config.yaml
n_layer: 14
d_mlp: 1536
norm: "layernorm"
norm_place: "pre"
init_std_up: 0.0253
init_std_down: 0.00239
beta1: 0.9
grad_clip: 1.0
decay_fraction: 0.67
final_lr_fraction: 0.0
Each number is 128 + 24 x the weight over its row's rms, rounded and kept within 0 to 255. Layers, rows and columns count from 0. The size above them is the row's rms in percent of the matrix's.

# layer 10 MLP up, 1536x384, rms 0.0342, rows 154-206, columns 128-191
size [100  95 101  99 101  97 107  99  93  97 100 101  98  96  96 101 100 101  99 102  98  95 106  91 108  97  93  91 103  96 102 100 102 102  96 104 101  97  98  98  98  94 100 105  95  96  97  98 105  99 100 104  96]
[[147 164 112 121  81 171 144 106 149 132 103 107 128 180 118  99 120  59 157 103 159 112 119 169  92 135 157 136 147  68 169 115 146 107  93 128 111 118 123 154 121 114 105 147 136 115 132 112 131 137 126  85 158 106  82 142 157  84 105 106 140 147 147 135]
 [164 105 135 148  90 160 121 132 141  94 109  92 165 156 130 137 148 141 149 121 134 100 108 120  73 104 125 106 187 113 144 181 134 116 153  91  83 128  96 129 177 110 107 136 152  96 130 108 105  99  73 109 140 177 106 147 150 195 128 123  81  93 144 127]
 [138 105 165 147 125  92 104 107 118 136 159 149 161 132 122 121 121  65 109 196 130 107 124 106 126 101  90 105 130 150 155  96 135 145 120 156 117 113 131 104 151 112 120 143 129 137 133 134  98 146 169 129  85  92 103 137 145 118 128 123 144 132 113 144]
 [122 162 118 133  96 174 158 130  87 153 131 102 162 108 161 122 142 179 131 183 136  82 132 123 105 129 125 153 118 104 134 128 134 119 104 131 127 161  86 118 144 146 129 122 125 114  88 121 143 120  79 154 156 134 138 146 122 138 129 127 150 121 148 140]
 [124 116 134 149 127 154  84 117 155  95 125 114 106  87 132 107 133 118 112 119 151 134 141 149 189 142 131  76 130 178 129 143 115 109 102 112 139 136  92 144 160  79 123 117 146  92 120 129 126 146 154 125 126 136  81 167 163  95 142 101 103 162 124  98]
 [ 91 180 110 133 116 172 131 108 108 134 131 142 121 116 136 148  92 117 137 159 129 150 127 126 100 140 132 126 109 116 100  96 148 126 120 144 129 129  99 131 136 116 121 123  95 106  84 120  96 148 109 159 113 185 118 128 156  93 128 122 162 131 135 134]
 [138 153 130 128 129 152 113 124 111 139 162  85 116 132 125 117 172 139 109 134 105 133 137 178 152  65 123 104  84 137 113 120 136 117 104 129 162 185  56 105 128 136 122 135 107 136 107 198 134  97  99 123  93 127 135 113 111 103 133 121 147 112 138 117]
 [ 74 144 108 137 124 171 125 140 126 114 156 135 129 111 153  94  81 132 146 116  96 109 115 143 129 103 182 117  92 152  95 146 142 140 102 179 137 133 128 115 106 120 101 133 105 108 133 145  97 107 137 104 103 126 139 145  95 175 158 143 158  83 124 114]
 [116 146 199 127 108 154 129 143  77 116 150 116 137  65 123 143 155 153 119 156 155 143 131 136 126 119 106 100 110 123 124 165 128 111  85  96 133 133  97  82 137 124 126 108 149 114 107 117 137 148 119 106 145  89  93 109 139 142 137 120 144 106 142 133]
 [114 138 148 106  81  97 149 104 141 131 131 105 214 108 130  93 155 116 174 123 132 139  91 130 125 153 104 122 104 168 143 135 144 141 146 156 143 124 154 113 115 116 113 162 151 109 136 153 101 116 130  91 129 104 133 115  83 123 135 148 142 139 113 115]
 [145 141 102  96 128 178 121 114 131 136 146 138 136 138 137 106 102 107 131 141 141 110 105 137 166 107 116 105 160 130 126 155  84 102 108 121 106 109 118 176 139 132 115 148 130 147 148 157 136 161 105 150 146 140 139 159 126 107 150 148 122 117 113 106]
 [119 174 144 125 148 122 108  90 148  98 175 114 131  92  83 126 118 154 133 162 123 131 105  98 122 150  96 134 136 148  85 149 119 157 154 127 127 111 165 138 107  93 128 102 118 178 114 120  95 132 126 184 123 138 100 158 127  90 191 131 122  66 148 138]
 [134 120 122  89 151 180 160  90 117 160 123 162  73 126 155 107 133 107 133 171 156 167  77 125 163 139 110 152 140 129  76 157 101 151 135 110  94 166 137 154 174 137 140 170 128 145 103 139 140 150 111 178 148 121 149 123 115 104 131 116 175  88 128  91]
 [104  96 103 134 120 140 133 153 123 187 108  97 120 143  78 135 146 167 130 148 143 161 138 156 106  98 152 128 123 106 131 132 119 169 120 130 138 179 163 144 114 143 131 162 110 118 125 172  77 148  72 156 146 117 121 149 134  76 150 123  89  92 128 114]
 [122 137 114 128 128 159 141 133 145 143 162 180 145  78 107  87 169 146 104 108 107 116 139 139 110 104 134 129 102 164  95 117 117 127 105 107 155 175 134 102 123  96 129 130 142 142 127 122  98 124 138 133 125 114  86 135 162 174 144 111 154  80 137  71]
 [131 108  96 132 124 140 134 107 140 127 146 106  96  87  76 128 144 123 113 188 100 146 155 139 127 128 114 139 129 127 104 124 117 148  95 138 164 179 121 161 114  87 118 184 111 157 130 134  78 103 107 149 128 103 135 155  93 136 121 156 107 176 130 161]
 [130 144 123 145 110 143 124 106 141 160 124 132 179 120 100 151 122  96 124 133 180  97 140 157 149 147 124 105 104  82 149 142  93  97  92 122 134 152 116 136 105 141  69 147 130 145 124 124  96 140 119  91 136 169 142  89 143  91 131  87 183 133 113 132]
 [133 117 134  95 143 140 126 161 105 168 111 118 175 108 122  99 118 193 146 123 126 140 108 127 142  90 103 108  77 141 125 127 109 126 141 149 130  78 124 141 119 118 164 118 136 132 107 179 103  94 107 132 195  92 159 131 134 158 163 139 168 119 128 108]
 [164 105 193 114 132 146 138  82 117 118 125 154 108 139 114 116 180 122 127 126 128 128  89 121 120 107 131 137 156 101 138 164 128 123  97 121 120 141 143 167 119 142 151 149 162 120 155 131 116 152 117 123 144 158 125 138 118 147 112 130 116 133 143 107]
 [170 138 105 137 126  91 155 124 111 159 183 152 114 146  92 113 117 123 141 107  79 163 102 116  86 113 124 146 153 131  85 170 165 124 152 101 116 125 135 120 145  98 122 145 103  95 132 162 136  98 124 181 162 122  69 149 106 140 122  88 100 109 155 111]
 [124 136 109 130 146  78 119  96 123 150 124 125 161 153  99 129  90 115 142 148 108  87 128 145 156 113 114  96 165  90 147 155 122 129 101 126 105 160 129 142 145 137  73 123 140 132 111 109  98 110 109 124 172 117 127  87 122 142 167 105 155 141 123 146]
 [141 111 181  98 138 191 124 117 133 130 148 127 122 126  98 132 167 130 116  71 138 140 117 150 105 103 139  94 132 103 173 140 120 154 117 134 134 167 108 196 125 160 102 173  98 154  97 124 111 169 140 140  89 129 122 124  80  93 125 112 145 101 169 130]
 [164 171 181 149 143 129  94 127  94 136 119 119 122  95 127 108 166 171 128 121 130 143 127 146 142 138 136  93 131 139 143 123 111 154 134 106  77 151  66 184 175 142 115 122 172  98 123 131 123 104  80 104  86 126 127  84 112 116 108 127 115 109 122 101]
 [135 146 127 129 124 148 100  95 134 127 119 134 105 112  89 137 150 111 100 131 108  93 147 122  89 141 139 109 149  97 116 167 118 126 150 118 104 128  96 120 115 153 126 148 131 120 163 153 143 149 146 135 135 149 135 109 127 144 158 142 127 127 129 112]
 [ 80 151 112 140 129 125  73 122 164 111 107 126 139 163 146 121 162 174 129 135 103 160 128 123 166 128  76 151 134 118 103 140 117 160 118 140 132  88 155 140 128 110 115 111 130 104 101 142  94 147 139 119 159 122 107 125 101 138  97 123 125  92 168 199]
 [129 143 136 136 136 168 103 117 124 196 141 122 156 153 139 127 138 205 166  99 151 103  87 137 184 123 146 135 173  96 115 165 150 109 113 123 109  96 155 152 127 138 154 154 129  88 129 123 115 102 113 174 131 106 115  87 133 129 146 128 121 144 145 183]
 [130 151 128  95 119 113 114 129 142 101 140 122 110 137 115 102 126 135 106  88 119 196 135 166 132 125 135 124  96 125 116 144 132  97 121 109 163 112 171  96 145 135 172 131 159  80 144 152  89 127 129 141  93 134 131 157 129  86 117 104 163 120 137 169]
 [144 103 147 144 128 139 140 120 140 149 121  86 136  97 157 121 109 142 118 120 122 118 105 161 115 111 171 111 149 112  73 107 122 104 127 126 154 150  84 120 146  92 139 150 177 157  97 167 136 119  86 149 182 159  98  89 132 131 135  74  90 109 157  93]
 [166 121 159  86 135 145 129 142 168 141 103 136 191  98  97 116  96 150 165 109 139  89 107 149 123 124 105  99  92 102 146 167 135 116 159 111 106 124 158 135 117 105 110 115 155 111 154 111 130 142 133 127 120 127 128 105 105 124 180 106 131 115 142 132]
 [166 115 142 116 117 138 147 120 129 107 138 126 117 116 125 143 112  94 127 140 170 169 112  88 112 146 136 115 112 141 154 110 146 133 124 146 110 129 144 111 129  76 116  97 135  93 115 119 136 147 148 127 153 137 107 147 107 138 126 119 145 131 171 149]
 [ 82 153 180  65 125 175 123 132 137 170 146 138 119 103 115 100 153 138 104 135 105 123  91 134 145 154 134 144 101  97  86 125 151 100 115 119 135 126 117 110 164  97 152 153 134  85  88 127 105 109 142 142 144 101 112 185 145 133 158 130 113 142 127 175]
 [163 136 125 122 117 167 124 134 177 111 163 114 137  87 140 101 183 128 109  42 118 136 122 177 153 137 114 130 146 110 102 158 112  81 125 122 132  83 149 116 160 160 139 141 130  87 147 161 158 131 109 128 144 114 116 137 148 143 206 117  97 164 139  76]
 [148 128 186  45 119 136 146 117 131 103 147 134 105  73 117 145 180  69 137 112 120 117 120 175  95 109 111 138 105 158 171  92  83  56 112 146 137 132 134 116 143 159 134 138 157 136 107 190 137 135 115 145 121 134 105 112 134 104 133 149 155 127 172 143]
 [156 132 129 169 110 155 106  91 151 131 185 173 163 140 135 101 130 148  76 112 153  97 120 111 135 165 124 116 124 153 150 116 142 150  71  89 166 137 150  99 127  72  99 134 126 132 105 143 135 145 130 152 149 124  87 140 113 157 173 144 162 155 141  84]
 [ 91 143 136 139 133  70 129 101 113 166 127 115 106 117 109 114 120 146 156 143 144 179 124 116 116 116 123 121  97 102 132 131 137 138 107 146 126 149 103 112 117 118 144 120 127 110 164 138 141 151 121 109 116 123 117 121 142  86 150 112 130  84 113 133]
 [ 95 114 151 140 109 126 129 127 154 146 114 159 129  98 126 125 151  91 143 124 106 114 105 161 119 129 139 120 104 146  84 131 129 109 129 164 138 140 140 133 145 115 138 136 157  58 153 168 131  92 141 150 127 140 139 130 156 194 133  75 103 130 136 147]
 [164 111 135  96 117 139  96 120 109 137 133 118 135 102 137  72  97 129 130  97 113 122 142 125 148 137 144 141 139 119 113 137  77  56 124 132  87 113 145 124 161 144  92 110 149 107 133 122 128 161 136 147 143  96 147 133 117 164 129 121 174 116 109 153]
 [107 115 145 154 112 155 126 143 144 137 119  68 141 117 134 157 102 104  90 159 124 130 124 142 127 109 159 148 107 107 150 170 125  64 149 157 123 136 159 131 136 115 127 152 133 141 208 141  93 136 153  96 138 112 122 166 132 129 112 168 128 127 181 136]
 [143 140 123 135 116 110 158 137 142 132 111 130 122 128 135 110 107 114 166 149 115 140 106 133 121 138 103 117  91 114 100 132 143 112 120 116  88 185 135 166 130 122 127 149 157  93 125 167 112 158 132 139 152 172 110  96 170 126 130 122 111  63 128 151]
 [130 121 103 142 125 172  97 116 137 174 116 117 126 108 133 118 115 112 103 123 140 154 139 123 148  77  97 156 142 114 143 139 121 126  96 152 144 151 158 107 119 144 136 144 160 150 132 114 118  91  87 175 175 119 116 133 152 116 154 152 157 145 141 133]
 [117 161 110 115  99 106  94 134 168 171 125  75 148 101 143 134 110 129 117 138 113 119 134  89  77  69 126 118 107  84  94 124 149 103 179 153 126  99  66 118 110 119  67 114 116 127 156 116 188 112 121 151 111 102  77  83  77 109 143 157 127 175 140 118]
 [139 121 133 134 132 122  91  95 150 131 121 128 154 132 115 122 142 149 157 154 104 182 150 157 149  80 122 159 149 137 157 153  95 119 156 161 131 100 163 143 151 152 129 150 116 104 139 128 147 145 109 108 125  82 136 166 105 120 107 142 152 117 143 131]
 [157 119 134 135  96 115 114  79 113 134 104 123 104 164 112  84  93 108 143  89 134 133 117 151  99 111 173 143 143 149 111 120 116 100 103 131  73  97 137 144 119 150 134 113 135 134 120 129  98 129 134 110 133  70 123 140 152 117 183 175 116 149 172  97]
 [147 140 100 134 122 104  91  59 136 123 158 124 143  71 156 116 185 132 123  96 122 137 110 150 151 157 176 117 178 142  70 136 120 141 140 120 102 126 148 140  99  94 168 182 133  80 179 123 150 149 148 152 136  86  95 191 152 113 154  91  98 132 135 158]
 [156 112 109 144 122 115 147 129 127 120 141  99 120 129  88 157 130 125 160 123 163 157 133 173  92 104 173  94 131  77 113 118 121 100 148 101 132 167  85 126 111  70 198 152 159 162 142 111 128 121 121 131 131 116  89 167 138 105 151  92 141 150 130 136]
 [144 175 108 169 131 141 140 111 130 143 111 135 132 145 109 151 110 133 141 106 134 150 145  95  95  93  80 138 124 145 143 134 138  94  93 134 158 133 142 139 134  96 136 134 122 143 145 133 153 152 112 164 142 144 127 128 104 101 151 130 117 127 158 170]
 [114 125 125 125 114 118 145 127 174 115 146 136 140  97 156 109 139  81 160 112 145 135 147 155 165 118  97 148 144 135 152 115 120 154 130 172  99 113 131 124 100 112  99 163 195 123 139 124 158 101 145 162 118 143 162 146 127  93 102 132 156 162 113  95]
 [123 161 102 132 135 101 139 125 164 150 145 106 172 100 150 132 114 134 160  82 114 162 112 138  96 136 132 161 144 160 124 125  87 153 128 126 154 134 142 117 104 130 146  84 144 123 154 135  97 167 129 129 128 120 124 122 154 157 180  69 168 142 115 130]
 [137  95 133 115 144 172 111 122 133 113 161 128 122 117 148 122 165 141 113 138 121 137  77 154  94 136 100  91 111 131 137 125 118 135  75 145 156 146 141  96 180 115 113 166 127 130 124 128 112 127 152 149 132 172 121 121 105 144 126 168 118 113 148  98]
 [107 113  87 123 113 171 146  87 142 126 134 124 109  93 103 123 111 144 108 100 117 139  74 124 136 125 126 151 179 160  94 173  91 130 132 128 139 153 135 158 163 124 171 141 160 144 109 112 123  88 153 130  98 107 127 121 145 166 114 127 126 138 153 161]
 [142  98 107 133 114 159  91 126 141 115 123  97 186 141 103 135 132 102 128 106 120 160 128 142 126 116 126 131 143 138 126 164 131 103 129 133 121 125 119 144 171 150 135 145 165 165 111 168 149 105 106 156 116 131 105 136 105 142 157  97 103 142 126 116]
 [134 107 133 106 153 177 145 121 148 131 184 133 123  94  93 130 131  85 115  97 154 144  98 154 150 164 106 145 158 138 114 137 133  95 146 136 125 130 128  55 136 134  92 116 147 128 145  72  93 184 153 147  98 104 113 108 136 145 100 193 128 135 123  82]
 [108 144 186 123 133 102 179 158 116 183 146 130 138 165 132 127 104 150  82 112 118  96 141 116 132 130 123  87 162 114 110 162  92 130 122 162 130 125 127  97 144 138 112 128 190 166 149  95 118 146 103  94 121 140 143  88 137 100 126 102 132 158 110 117]]
# layer 10 MLP down (transposed), 1536x384, rms 0.0334, rows 154-205, columns 128-191
size [102 100  99  98 108  96  98  93  98  99  90  98  89 102 112 100 100 108  95 102 102  99  98  90 112 100  96  88 112 105 112  99  98 114 107  97  92  91 100  92 111  95  98 103  98  95 102  94  87  95  96  97]
[[150 120 140 151 110 106 127 141 112 143 114 137 133 107 155  83 120 157 163 157 144 133 129 125 144 130 147 131 131 131 122 154 124 161 144 110 105 117 132 173 137 121 117 140 118  93 131 180  93 111 135 117 120  90  63 127 132 117 120 104 108 121  87 117]
 [103 109 143 151 160 108 143 103 135 151 118 129 125 139 129 124 114 132 144 144 105 101 132 143 147 153 117 126 102 142 102 144 184 117 130 145 153 117 142 119  96 134 116 116 106 129 116 128 117 156 144 124 155 161 106  94 120 103 124 113 138 122 174 173]
 [122 127 104 143 106 115 131 101 150 101 145 107 141  79 114 193 169  98 114 106 120 159 131 130 126 151 145  99 132 187 117 123  95 131 107 112 136 153 160  91 157  96 189 162 143 135 126 107 163 115 153 153 107 109 119  92 120 159  79 137 106  93 135 109]
 [ 81 109 103 121 128 166 117  88 122 141 140 180 132 137 118 124  87 136 135 131 148 137 121 120 131 107 131 119 101 200 137 103 162  91 174 143 151 110 132 140 113  93 116 110 136 148 159 101 111 133 104 106 111 121 120  98 172 149 135 123  79 115 105 127]
 [158 138 140 125 137 115 121  99 139 115 128 125 107 120 142 129 139 107 143 177 144 119 102  99 121 110 132 129  95 115 164 127  96  77 132 122 102 110 128 125 136  99 101 125  90 145  99 121  78 126 167 103 152 126 134 109 114 115 123 114 125 107 155 116]
 [110 112 149 106 113 137 132 139  90 126 125 124 111 124 104 145 112 132 123 127 101 128 155 132 114  92 155 127 146 127 137 121 110 111 125 143 106 145 126 149 130 148 107 162 152 109  86 130 133 146 118 105 147 139 130 130 140 135 140 118 147 181 145 158]
 [124 122 117 146 123 129 116 135  94 113 103 146 134 156 137  79 119 131 135 101 147 129 159 132 124 130 151 123 139 127 162 110 140  88 163 136 120  65 143 159 151 128 102 147 142 103 103 216 142 109 184 120 158 135 127 175 121 123 112 110 136 132 151 174]
 [125 126 159 131 137 151 148 135 102 130 155  63 115 136 152 111 103 115 119 158 117 134 123 136 141 128 111 104 160 152 115  87  67 151 142  78 140 122 153 100 153 123  98 108  87 145 128  98 134 132 152 137 174 113 153 101 134 142 108 129  54 160 144 118]
 [140 138 110 133 104  97 168  88 121  93 116 124 126 142 124 130 108 107 102  97 134 201 107 127 146  96 150  94 102 129 172 119 122 145 133 140 113 123 140  93 107 115 151 130 126 100 187 110 111 132 140 152 127 116 124 111  75 144 142 124 153 167 135 156]
 [114 134 120 123 158 154  95 125  68 123  87 118 115 112 133 135 155 104  90 147 109 146 138 155 155  63 113 108 133 141 103 141 115 115 155 147 169 153 122 104 137 152 151 148 113 139 165 144 129 178 119 143 106 114 119  94 101 107  90 137 154 113 144 137]
 [143  86 139 153 152 137 133 131 103 138 152 119 124 128 113 149 112 153 126 132 111 108 131 150 122 105  98 151 124 130 147 149 126 127 128 136 158  81 123 144 150 159 134 136 109  91  90 113 116 116 149  89 115 111 144 145 115 139 128 132 110 107 148 157]
 [116  90 104 136 149 110 184 104 157 160 101 147 118 101 143 118 105  84 140  97 112  80 121 109 116 130 144 149 120 159 130  73 135 110 123 102 152 141 135 124 132 105 132 177 131 151 105 144 123 136 123 102 121 124 112 132 163 135 115 105 189 144 130  87]
 [130  70 148 116  97 126  86  99 165 120 103 147 142 103 143 141 127 122 145 117 154 127 165 106 127 109 139 146 112 147 122 141 139 148 117 123 104 145 110 161 102 115 129 139 121 135 115 144  69  81 143 135 119 118 106 110 166 152 144 164 122  90 118 161]
 [148 132 122 169 103 108  89 121 131  93 129  73 126 134 125 142 118 112 144 124 117 162 137 133 181 140 147 109  73 126 124 115 123  98  66 130 130 116 148 116 121 119  87 124 174 127 103 116 104 165 126 117 139 114 133 127 115 153  90 170 154 135  93  87]
 [105 100 171  84 133 159 150 109 109 140 158 122 123 129 122 141 130 180 114  83 148 169 144 138 119 142 158 125 125  94 131  94 178 119 131 128 106 158 170 161 150 106 149 152 107 117 150 109 124 143 157  96 138 132 165 126  77 151 130 167 131 142 122 118]
 [120 144 146 119 169 115 169 110 103 133 120 129 131 127 152 131 161 108 106 125 123 111  98 129 164 125  85  95 148 104 115 109  94 128 147 190 103 113 145 105 120 108 140  97 143 114 138  89 122 131 117 116 160 121 131 130 117 105 110 140 147 120 153 151]
 [ 84 119 173 151 130 130 111 151 124 130 138 106 141  93 150 127 109 114 105 132 110  98 107  95 131 126 123 148 113  90 140 135 131 165 159 135 139 105 130 143 136 153 142 121 108 142 158 110 129 156 159  91 131  80  98 158 113 182 121 140  82 132 140  75]
 [155 130 109 146 127  78 188 135 160 166 125 136 153 110 134 159 111 158 136 114 120 164 133 104  89 106 155 154 127 135 138 109 158 104  93 148 126 111 182 123 129 131 142 156 117 137 149 117 119 144 130 151 114 159 172  94 140 123 107  97 155 128 133 105]
 [125  58 127 168 121 117  99 144  80 140 160 110 121 122 160 121 144  95 138  89 166 132 152 124  96 127 116 160 121 132 123 151 152 114  84 117 140 151 115 143 128  97 125 165 148  76 129 117 120 172 138  83  95 143 123 144 124 130 121 138 172 104 123 135]
 [144 145 110 135 194 136 127  89 149 107 157  72 132 111 122 127 130 139 132 153  93 124 106 101 115 121  85 144  90 137 129 130 144 144 128 146 132 119 126 126 145 137 136  94 127 104 141 175 117 114 117 120 162 128 149 109 148  97 138 118 131 165 112  89]
 [135 115 120 166 151 199 118 117  97 144 168 104 125 109 123 104 122  79 115 128 195  97 140 118 134 133 107 127 132 109 164  64 159 136 117 102  89 112  87 169 118  90 127 112 120 135 104 128 131 109  85 136 159 137  94 126 142 122 127 134 109 150 170 136]
 [116 157 154 127  86  85 179 129 129 155 140 113  87  88 141 105 110 133 164 118 142 137 135 116 182 127 152  93 118 102 159 135 134 121 114 149 120 124  89 141 112 111 109 129 112 156 127 142 153 132 131  80 148 163 117 140 155 117 132 139 107 125 114 131]
 [109 148 119 125 119 109 127 119 142 131 103 131 156 149 155 132 144 152 124  86 113 126 116 140 119 191 123 141 160 125 117 151 149 100 131 106 145 130 120 119  93 119 128 138 129 140  92 135 154 139 149 137 153 109 138 117 108 113 127 140 147 105 105 152]
 [ 99 133 180 138 144  97 141 122 109 125 119 101 128 132 110  97 130 112 139 127 157 137 112 164 158  80 142 147 115 145 142 105 103 140 150 132 123 106 153 171 132 138 108  97 114 166  73 122 113 109 178  99 133  98 105 141 137 154 160 141 140 145 147  89]
 [142 178 101 123 117 111 152 132 114 104 138 140  98 118 135 197 118 118  94 148  86 142  98 158 143 148 132 133 113 140 117  99 115 139 129  96 178 157 142  80  68 108 135 162 158 143 127 141 125 149 173  96 132 148 123  85 154 133 110 118 110 117 165 117]
 [186 108 112 118 135  78 111 139 131 139  82 119  99 118 154 124 153  83 143  76 117  88 129 147 119 133 113  96 164 129 114 160 145 107  65 122 121 137 152 159 110 138 128 111 140 137 148 138 113  72 107 131 152 187 156 138 104 114 109 113 116 111  96 105]
 [102 153 148 126 142 145 104 107 131 186 131  92 108 104 124 125 106 129 163 108 105 133 137 112 119 104 152 105 123 132 163  98 131 155 101 177 158 123 112 134 108 135 153 126  97 115 139  97 105 139  97 144 143 118 125 128 122 134 110 118 127  93 101 130]
 [113 104  52 154  94 119  87 121  99 104 145 147 101 150 112 159 142 107  94 149 145  70 120 107 107 147 131 128 114 167 154 132 117 132  61 121 117 107 140 144  85  98 122 133 143 102 166 114 133 116 105 101 147 108 141 150 145 163 111  95 134 137 126 149]
 [150  69 105 190 166 156 134 129 151 130 130 160 106 101 165 137 144 121 104 120 100 123 106 131 117 103 123 160 125  97 107  97 155 104 117 118 146  80 103 125 173 142 111 109 104 139 128 150 160 117 112 151 130 132 109 154 111 132 158 117 110 149 140 134]
 [ 98 152 139 148 144  94 119  98 147 120 109 103 147 137 134 103 163 140 115  91 113 143 123 100 144 121 142 147 138 164 132 126 175 129 122 132 139 160 115 119  99 152 101 162 117 129 140 147 111 134 103 124 117 138 145 136 104  98 152  96 137 139  79 140]
 [136 114 114 175 108 162 137 127 150 124 124  90 113 133 113  98 111 153 144 139 116 150 120 147 140 139 125 146 126 124 100 165 139 151 100 159 141 143 132 116 124 132 151 156 135 108 159 146 151 124 143 139 112 122 154 172 123  96 121  90 144 161 119 130]
 [ 96 120 122 107 132 128 115 159 148  86 156 139 102 142 107 132 116  85 156 161 114 151 173  95 134 116 155 160 105 110 120 112 107 168 121 101 171 137 149 129 133 107 127  92 154 157 129 132 161 141 154 136  94 105 121  73 143 167  87 112  97 153 150 149]
 [128  88 143 146 148 145 122 134 101 117 127 128 167 115 165  92 120 145 108 102 143 136 144 113  96 139 120  98 144 154 129 151 132 120 175 131 181 110 125 132 122 131 139 103 122 129 159  87 120 157 108 100 107 101  94 141 139 117 121 121 155 109 151  98]
 [123 116 113 135 121 157 118 117 102 158 139 119 145 125  99  99 107 125 155 155 181 146  97 145 146 142 130  92  93 149  92 137 150  81 137  97 138  95 112 177 106 113 100 137  82 118 143 112 146 108  96 114 140 124 104  99 139 157  68 119 130 121 145 170]
 [107 126 107 179 114 177 103 128 133 102 134 125 152 154 112 129 114 145 159 137 136 124 118 147 133 122 112 119 127 112 170 114 144 151 148 124 134  76 106  72 123 104 134  84 135 150 114 110  86 151 125 125 142 142 162 122 164 119 124 113 113 104 109 112]
 [ 98 105  79 113 155 112 126 105 114  91  87  92  72 154  98 117 131 123 142 141 136 132 158 105 119 142 158 103 126 119 114 108 108 119 125  76 126 126  92 125  94 115 103 132 135 145 116  87 142 149 126 116 125 136 131  94 145  98 159 156 132 164 131 133]
 [130  97 123 107 149  99 128 140 171 136 139 104 108 132 130 179 151 156 140 168 102 115 165 125 150 152 113 107 116 144 120  99 159 118 128 177 169 164  72 160 113 142 134 122 110 129 153 117 165 179 165 123 119 102 143 118 125 142 138 146 156 131  95 128]
 [136 152 148 114 135  63 154 128 119 114 141 114 150  89 151 160 158 151 129 141 132 141 158 151 135 141 160 155 156 143  93 139 187 144 153 120 136  93 148 136 143 152 161  92 119 130 158 114 114 135 143  95  83  87 128 150 147 146 115 127 150 128 130 120]
 [166 147  94 172 109 196 106 106 125 172 107 124 135 101 102 113 128 158 148 128 120 141 130 140 106 113 118 149 135 113 127 137 141 142 151 118 104 142  90 154 100 113 185 122 115 124 149 116 130 145 119 163 125 122 162 162 115 111 111  92 140 102  69 123]
 [152 117 122  95 107 154 131 131 100 108 129  87 145 133 118 149 144  97 123 104 162 127  89 191 152 145 105 100 134  96 151 123 132 135  90 152 134 152 151  91 130 172 136 108  85 142 129 174 163 106 188 114  93 117 107 114 139 133 109 136 121 122 100  76]
 [102  74 140 120 149 161 131 117 101 123 116 160 122 141 107 136 118 121 127  76  93 105  98 120 132 145 127 123 120 124  91 113 148  96 140  93 165 153 195 114 148  98 167 122 141  93 114 120  92 133 132  83  86 148 116 129 158 126 126 128 141 142 143 105]
 [161  94 103 107 151 112 105 126 139 159 125 121 144 173 139 149 157 127 139 154 152 156  96 119  93  87 144 103 117 122 127  89 117 134 162  89 160 147 128  92 109 122 148  92  99 130 121 102 107 127 146 109 108 168 134  83 122 164 131 114 121 125 119 161]
 [ 95  67 118 127  91 131 133 153 125 110 100 156 111 128 122  88 104 147 113 165 112 116 165 119 153 171 115 141 126 139 110 165 120 153 111 121 126 165 176 146 142 135 107 126 108 156 135  85 130  95 141 171 145  83 100  94 136 117 136 113 101 165  91 126]
 [120  91 135 124 126  94 108 164 115  99 116 123 170 110 152 164 121 106 149 172 106 113 125 142  83 127 116 140  92 158 194 111 123 156 119 124 155 123 121 171 109 149 106 112 137 157 133 129 134  95 130 150 121 148 146  47 100 167 150 141 119 166 107 106]
 [109  90 209 142 148 119 132 108 154 148 118 121 135 139 163 116 131  86 127 164 117 150 120  86 144 126 145 105 104 139 138 163 120 132 121 153 148 155 118 130 117 132 122 166 164 118 132  98  97 135 103 112 138 145 166 145 101 136 136 149 105 165 124 102]
 [141 111 161 103 118 122 152 137 111 133 111 123 121  99 145 130 137 146 148 112 126 130 135 142  98 173 102 128 143 153 121 137 131  97 115 119 126 114 125 135 133 181 127 114 112 158 159 144 135  99 143  77 151 128 120  88 130 127 124 153 139 117 134 100]
 [141 127 125 162 161 138  93 120  90 140 154 121 102 119 130  95  97 107  81 141 112 144  99 145  95 106  95 128 152 119 137 113 152 120  98 135 106 109 145 111 116  96 135 124 140 105 168 158 127 205 112  99 144 119 149  51 105 167 115 157 123 178 121 113]
 [ 95 108  85  93 141 117 125  96 150 118 147 133 159 150 151 135 101  99  71 116 149 162 114 111 127 115 130 125  99 146  97 114 148 118 145 147  92 101 169 160 111 151 137 109 141 140 165 192 142 131 145 152 131 160 109 169 111 106 180 126  77 141 106 130]
 [116 118 124 124 151 156 143 142  73 116 128 160 116 152  89 155 150 109 114 154 139 143 115 135 102  89 115 119 166 153 177 121 105 126 102 126 179 118 126 120 136 123  96 145 143 113  97 127 164 118  96  95 156 150 149 125  96 114 109 120  84  99 137 132]
 [102  99 113 112  78 158 100 126 108  67 139 146 143 135 140 129 142 106 122 128 169 136 162 140  78 116 128 120 127 152 131 114 107 155 112 185 110 132 142 126 105 155 143 127 162 107  96 111 137 152 150 118 127 130 184 126 121 150  93 178 144 118 128 132]
 [113 106 142 144 108 104 134 162 123 141 121 139 120 112 120 171 112 116  77 164 113 121 120 105 159 139 105 157 109 136 156 111  49 137 145 125 112 113 175 115 118 139 127 111 137 103 143 120 171 126  84 128 110 140 133 140 135 163 154 155 131 157 135 144]
 [146 130 111 142 157 135 120 162  97 146 199 113 142 112 138 110 155 120 137 156 166 118 138 119  96 144 173 144 168 128  89 112  79 166  96 130 152 102  90 164  52 128 149 161 101  65 131 113 151 128 113 103  98 129 130 154 107 130 137 105 127 132 138 115]]